Each number is 500 + 40 x the weight over its row's rms, rounded and kept within 0 to 999. Layers, rows and columns count from 0. Numbers have three digits each. The size before them is the row's rms in percent of the matrix's.

# layer 7 MLP down (transposed), 768x192, rms 0.0488, rows 331-364, columns 96-191
098:429549531516462445526422475497460511449447491458536561518469586451496521454454535468459479416557507451485460524410460466496520518517505427507503484502456528422531501468513526515462517483569556508529477531408539472505506494478544493479506519484481404499494477455459478526543533543499558494
100:442534460574460547551493545466524529490499531479472476442506535505510519396450508554525481483502568466514504448509569486503482449554474446476483517464473542434534547552499460490468559485462469485495539460467488524533511480474501455475524508492588448491555581498486395469524539536523547529
088:456559544569545513522508556470553454498442485520427554508452513476521527504515545531456490568517527487494549525508544490516460514493507503473484431515514488491396520490468527510493426468486504517496514468414588437521598544521532492450552448575543545477485443464580527450464520505517487506
097:482460469550497493548410479499517459446425500436431506481535542442507465524579472481473438462511453548523484479412518486554511535548476539506423488467572583566477463449477537532538514483505498525574496495506539508542589484505493401482491480468501517491512459529531544473554478551502523531
106:486541555489556489511586484480501495462579517550468468533537482461562514503518497525499380516564394488496405518524474536422472510478501487484519518437512515460516528485414431500507531457501494420452500509447465399416528482488520521506535513527554555485512482534439483442519562501480484492
100:496484582517509491551546534522414595539507497562517507593508485497451436484528475453519447497544463488475584514540514483450422427518490499541547485487494488454550513512484507495391530568553471514498456566499446533480597464541506458529493510469535455552533521482460507532481575541482522471
097:472489515543517540513495538568484485496471522470514472549473484516533559531568427522533495538518473490598479521569485509538422481539489511499494440520610509562524510524481466564526485523448471476575562471510453449539511525500543526520512520560558583442466510516509448502487483490489502471
106:535508464493559569470488539520525524492455494485466502500444432558522505530459452435479473529553561503509523484420596607548496534483513459489565519558560448577474516539493483460502537508431499491524436520536465485563469545557506500511549420454541496482503608435428529461501536455477453520
114:537431517534535419518450481472509481537487510454450563492474522501488503568536470572507422457556488497503510504449534377453482503533461503524529506477490532480486574493450539498431535512454451544496423576460583482518459545541510563488455534537464490595489537527456448533554551504521507522
097:587441519461526523476519489491542490590464483528426487519430502444446488458517395474478531502548539519547520474483496508488496490504485483460534507485494492547460517524479518478581475473523556462497544463410537387504531534417525465552514540471502492547510490547535509525527515584538495522
099:535551444477478577537502490452482531506513517541558513490517440491562504492456447546479474583488502516529467436504472432475502521536521450532477414519507471463562438438472498558514530538507484566521558575551490466475496518511510449490609480456550406467548416432525467506534487471515486487
113:515572454425482500559413504534516508568517478558456403490542445468482518551481526560464583485541489463526493527471473531462473527519470502477596447533444444532516470505461531457498469525503550579476537531507515474500447499491489519437538509574516538409497417543456452457507499507497484545
103:532464542499513481467586468448518507517503545575469459523553466528525420431463534524544472466456519568481478507533505534470494536526580513506471491493581444520536507472542492540521466495467495483476439522524527486529496531436445580509480459461565527434507412566513553473524476439539468500
091:490514568433548538480501491448460503493533557475513527505497490481494513555487460540462499424462483475530545542529508504526489474540527544416512456614424519494496534442486580510523435478467450519472549590540566483426524565457437521441541525479526498626513558532477481452518518503461493560
112:598457530507494500483431437532506466515517493480509436459442491508571501520519523513479580512490431485470559526526529498428504501552520485474461513579589511525433464465524503528529556495429562494555473576467454445516507542489548499508527483472520470492486458473502541462443437415515466556
101:487547527525491496491543493532521498471491549484575496520465493485512548531520522487543471465516527525495552451449474461502583403585579494420528538514534439478529444546461452481484514442457544539494509490526523504531502520488470521556600542492502470514496510460461536534455539496579469561
105:556547583547579533439579452486494526525478470530523602476515552459455593504484411487482490478453511509531495515503469437578438477476491506559466540512506461495440511490518469432474493501384478475461476517538534456520460427465547576485515505535504564516510531508479478527517582519471490483
097:506490517503566473498532504588521522577570458555479494508517526436540463484493528515563510454498476479464483564493513434515515468491436462564442526480504462487458516583504523461432412576396468452468560504488497532508514433524491533560486432480540473545486483513475454483474501491553493579
110:499504533524492513523525455485505554498442479414510524537492405514524400463490445500505539482449457475531464491555469477497553545492483420474472496494518490465492445458506491500478471435516514473584529511570457536523523604562517459521567465493575579474508452576495530488488415458507438542
110:459469466548486483465539527507484521496535492511547525481492537488596476402543544514541510511499485541444512556501416464568502506466487496536522554450498480496474440475462494491488474492487467419483499441551566459442494548380442520488460489521458461493530512399547465499538515510585443500
103:445505449552572468510617479454473482463575549521529532423535487519503511407537500472526504519479522458558498465467499432449451455511472551435512529508444491558467534475468501568490526525518563525541542530526544480494466492492475532473503498437537452468523495404541540476397502579574440506
098:508520503611520577434451457543567480542481541454529474460465544503505509531536525457500450453495498455542442493509533533481508551482505549519432540457477470538512491535501505547534480477553500475475437634540524454496525425506527547493513563569501468469500504479478479518473469566480420512
099:500489510548505534580542564554526473497533527491385522442514482468500548552487462542456432509546488548451505542615492492511464479501532503515508486523489521460503526456532488480515518470413463429436484485441473457540548496479520529561463505512505480518567505501525553526521546540567527536
103:418527468531516482511515556477478548446524451485471511522484479526489448477486537475550476424468457543505506510498523494493452523545554451484479480534534548560505482481543489551521515472477506419496469492445545474517514518522519554499533475516448528477500463482467459480495434462443468473
095:504491509521463468453485449500528512587468524494544506407520467602512480475508541504496452464504485454459500519524467446487447500502469506500517504466554506541464536516484519439509422523552469410512473486450496487532511426583532464480515497440521496529453460543487532523530413498441534487
097:415523458445535499509511460515489434498527461462486518529492495534517475504541487489468517401534516464531489488500508502436529472489503453506544499475526489542527487484460528500424381599487527469472491546508467503453494525498534557477613548489471535495461390593425427441466514523498468494
107:505484485541458493447520468408468498498472436524454439488406554537492602483499509468550536568443515500510526463475490511456493495563536446505461495599507502512486438473566434453481541440522474509553493435501503546414453528526496483478494479548503477453475501453490512529465599537501492536
098:482491506524490479536504461460464487522427449527571573468557503498493519537516490469476545589516524555462532479502508468460522447533496494512531492513499570454540531535469559444517463473548504449574454568535438519575533518469550604519430528426539545466503453578476546506482544498541445497
100:543515503533553516569516516560539454455509548513466515483484443509459549500506552582582539468586452484463477530477503481458499519467497457509563523480512444531530465454507505546468589463476468507481509466421466538525518435516493556459515554539457455482481538381510494490541485505559541517
107:534547504476556503494504415474528583567481453535530499501553543518525554509485506531511452578511538500449476503549586548460477468489489503396517488456456455540446552483493476515480515483434467474515493516456510400501583506522506447504546528529498469433467479459447476621485442496599523543
100:541545509470493438492477456435500423491509571472476455556451480498512496514460477445474502410446491460522537508476511467520604439509436490586521546541463465589479490415502534492522429556450481516453472536471447512484565512449528511499407495506508422441532461507444534474500421505550470465
102:533550476502475490524505546508527519544394453530508459496560530465531488502490547528524511473480500458586448570539437501508515526532495505583529523480516461497590477502495534483468512558543500549511489533539511500479506550523482523516538484490525541447525369507527513605499483536526518476
107:460565524512579451465465417505500529522540544468460556524508515479477518548465518519512488521520463479583495540552520487418468476506503542446482522539470510512494587558518502441530576511544450524453550460455487510480551459540514465552501534491491530514492515520480502509440455568495530556
096:553490448489483466457564591523536466521430514529520480569521495438450468478490505470594543441440511475513520497502459505409521578442499502539429580510573441559421507522423544453495486507496460493539472522444585525544475463502458463509529476515513555445491488486493530495477483506517517519
# layer 7 MLP up, 768x192, rms 0.0487, rows 332-365, columns 96-191
095:498478509463509499523515440475503482481464414473530535452539408496553409453489477521520484499491503475496469558581498474556488456503541570457411440501544511481441458545529458409547515482502514477524470468487537455448483493519485541492446505544461457466449517545571542487571562497471474530
090:526456462564479487526492553524464529465489479482573471495554514489531507474478439520504557471493556558491481514527472493502512476525455490515590536511478482504517517550480493528444544455492548507427449563529487554491411454443484502529510557457461419456528562506480405560513500456455458597
091:526523474502545562497448579432547455446520519568556486480459510468439468491548496462462543470494542532522542578478497445504508429434482520495488539541489503528497442480435503500493500487430536488560463533522470502398518506430549501511486567555455533477489484451441546462595514468500499480
100:518523574469533529477543525487438468592435449489528556541483564492565558477616475453508432479427462467515500416574460486478461513496514471511547497506426572484605515487533435564458549521476511476473512525512529521474554502529533503473461558426504500555511533533543503488548478481539548410
108:493469501531404483488581447492574479524470477502497494434515515541460528462490502582495492470475553574485497472486459461555548540524567511482575594479450490472514491552504455484550522438535425483445518483553544514561499577489520569541493512508538460454575461504535535476478460548505485534
090:580543499461507505480583480485452454486428471518528538518502593495538486531467504509525483485498519486420503468493533476567528541494455490496436507504456472474494512542513515501516554492474503429473510579500504569475531467566493533519435416485453464527605475527494518539430478469495509455
100:570490492458567493477498576468566459471537481574451549555513491530471481534494450492525457517550489540460509393522474462528523511412519542499504450472520498480470500526436512453527499509474500472536506497567496513434442445472444483518454539520584521515501511529446516581543461526524550425
113:444495481497541600530469528491419510530578548534503473469591468475553495508547432426480464490483489549579440463580509457460465549477432550513531527446444472475567442523558506544549430576477443499473490518544479488540498484518526573527475501496468581511511506535478527556499511461490582448
100:483517419497454516480528462522463524508475497507491521478474551592548486522457531562454512440448470432483516528532435478505489490515559482459494544475479488508455462455487521468441428528497547542507494578599463489477515511501440505481444490569541453538499454596484537562461491393487518499
096:533466566494547479524463504552546493442524465563503531552534464515510484520531516514535554438522499553538612530525437565407496507505458451473486460500433463455491515486576446500518496526458521447570513498580544586528533466538531469493511428402515513480519531565533522540484594444530513545
105:465505490460504570499531423465525550576485504532469499438483523557541462525499468441471470432494504531466425550470551457442455518515491518514415566502496495554516586448514522520592408485519537492531507561539483467506472517472491496481586453468520452553529477517518504526505525565494543498
105:491541542475506391455471483517416508504490519455523464404468514468511519507483536518478555480461468523540514496495483477548434462515545509480468501583488441501477514467522451533558537467517482462489482454582511517442500500496630477545571484487559473436504500439467516549588546556520529530
087:436539461569450466432510548538456495502416480530561519480461528507465520526459479459580427508523555519490474509503519491506494453488463473593522528448537441522492421533551474519509534488528510466535468461496497479491502477553505472512451452455474459529523462478499495465497564498518535492
106:520471492521507474506520551528564521477489469555549543494503488515592493476514508454510495542467523529474578467614535501437518428432514503510487525472508411521457503523584547502472535535511457553484499485561460477501481481539494508578513512444473514466559498532441536456512520460555463499
104:479491516540442474526456507473494519453421520507499515491571535497506521537441498535461584546466506556491553460477542396503471484483438519507531538593438491531555544509542459477542467473529582577557476549491521506477490524525509533460525471503535530511498504494578463470462519477478493488
098:485489499507472529522570488543502469487473516482487502538516505476505459515429452430548429497525537506491438574540482458469552517455475490546571455474482538495478474544516530480439554546528458518498554567532502465493462523530539527421533430493437565513510517474432577497537486479468508489
091:480499454457524463502428476445490424467479530543489531511458478435497480495517497511553475470513401551469507469481472563522450533520467532435557490548469533526508474467517466516497520398554501524493468520537503457437468487498503506433489554453474425532488461508524478535554526422445491522
110:493495558464484482482482474524438442497520488510507415444434557504491514459432442519543523525529474497463503525540526515451488530520541533506523459499474533421562505504499501535493499445419489517444532436494500439465465502563409608488499523482469455469461501479526551557536543551488549550
106:413502494502497529512576545437519483499503479513521476431530498511513438482443496430513463525484496537436456411560494525547460492442549562592516417474477437447557492492480482491545485512539461481463498567496569444517489465511582505494502548516545515469423531503556509456499518502510543514
104:532522524483520539448480495574446443548523556577451505437453482494507553533516399463488440502452495496447481516550469519476540521508459558525524526548497511510467445525450503432564476483465468455466549509522504531523457516589516542461499552476515545450481525517441506488502494554469472430
106:482524532450504559494525524403526531472539544463411529509575522445478427405555516520473500531478566518504521487534570441486475431469483522485551562552454549468541503445535511487546473537506517468450546465497555520516459469475485452476513475426469528539527508497468526516523543481542547499
105:476453576529515439452526554518464471443513496503502486509487558522596528542523415448597515528412526517507505504528439516487457483562532454482449531450457464424453523540509544441588555504486484500491568560511546556496486501515465553507493497502496486473477486511555514510504515578513478507
102:474525489489513417482444442483522527476498517527533505505523517574443444514494423472478540473556476555517531527522476495535540513489500521543543496569525526499508443510535471445485527553505448448532444489522467543518466473499551455533501487502483503479573536466480503495533536540513580532
104:500529478581487483483513471500493468443462483566529485539531545559471464490502558501561536506505484540524447491452433572527552578480425475482493506529497486489543523504517427476506520523399528514487526508518510448404535562525527501496472510514490420474487570435504447431528518505529522483
093:504492440495519550575553496560461611474528535515451425435543503456482506492446547476529528515485535557455448508419499520492559569451557553424529515460513482532485459535467539439527512486490465451513502553550490540576522552572520519441410590450506491458496506511496544480495522482479577435
108:515450506514531512516576531470428547473513548545482530499516492498500539490481598544436533379541477484507537535493507503469428515493545451498486467555576467454505542498566531471528542449550516518541495492506454528411455397496450490500464471549505538495441590557544514533468532524482477436
102:532483519438481489519530495470502467539510589475552508471516548517579454414514497451491555489479404544481446445495570517461477509471453520461481449469484483498518511533444491504527490512504544504439536510505436494566528494414537506394430516476540472496449529446441465503477526507520505566
100:511574496448504450491542454488445541544484428513569494527494421524504448568512463573538534485477425509480532462478586555516503529478455555541453478488488469494445469524410504516488422479446470449513471475557524495499545503511463392495502471457526394520462530529566488528450473526423475472
105:472438536459537491580487501466497460517573481505492533468474477545531504531583531513480553472480490574468502501560451522499562553559543576490525500534549578485477530472484502445589522544485500484513519538545508512463455498489538566483424446431491536543516553414514543527483524507478464533
102:513532521479548513515563480555454460513505487536451475502482445585454513539466580517510465527487499513509584483526509546549533457480477476484513496562557504548610554533530496540468463486619489432477474529457519517526519566471536548476516552481488499494566531538523545487540515447480452514
097:506536542459465508471497547531502535463442505560551489507458547509533524471497530492496449543474457506419519464531494486591460449441474585454509428494539559506504489483531570501521446492533539430480557471497510523403482436447509534490462509498474541573517509426485527527529517522540477458
099:537486521526451495443535530566433495449492541460512485505551459412503476536566500505496520450460488469502448476490478534480495524532485486542442390464516497457455515468536501382536444509471573482464568523478553439478424559476459547586424459559472482554459527495532483483512505537455538522
100:508505477409548486561477533473540510525512467501547490480433485580492479568470466520512512504428489453492477515449484477593459490425485539554552510527456488573504605505526494535528468471471507553497503514481415519466502563524510490519495538449441462470474484508499490461467510519506563468
091:484486554496400490471510491492536549409526486460493483545469567444482476471526565460526499409475464460510479537506481509543414514577448521455518507493482444491492488498493540461464547496472542410445486485458475544453469476527450562450511510497482494502480513505438535485462495461536559526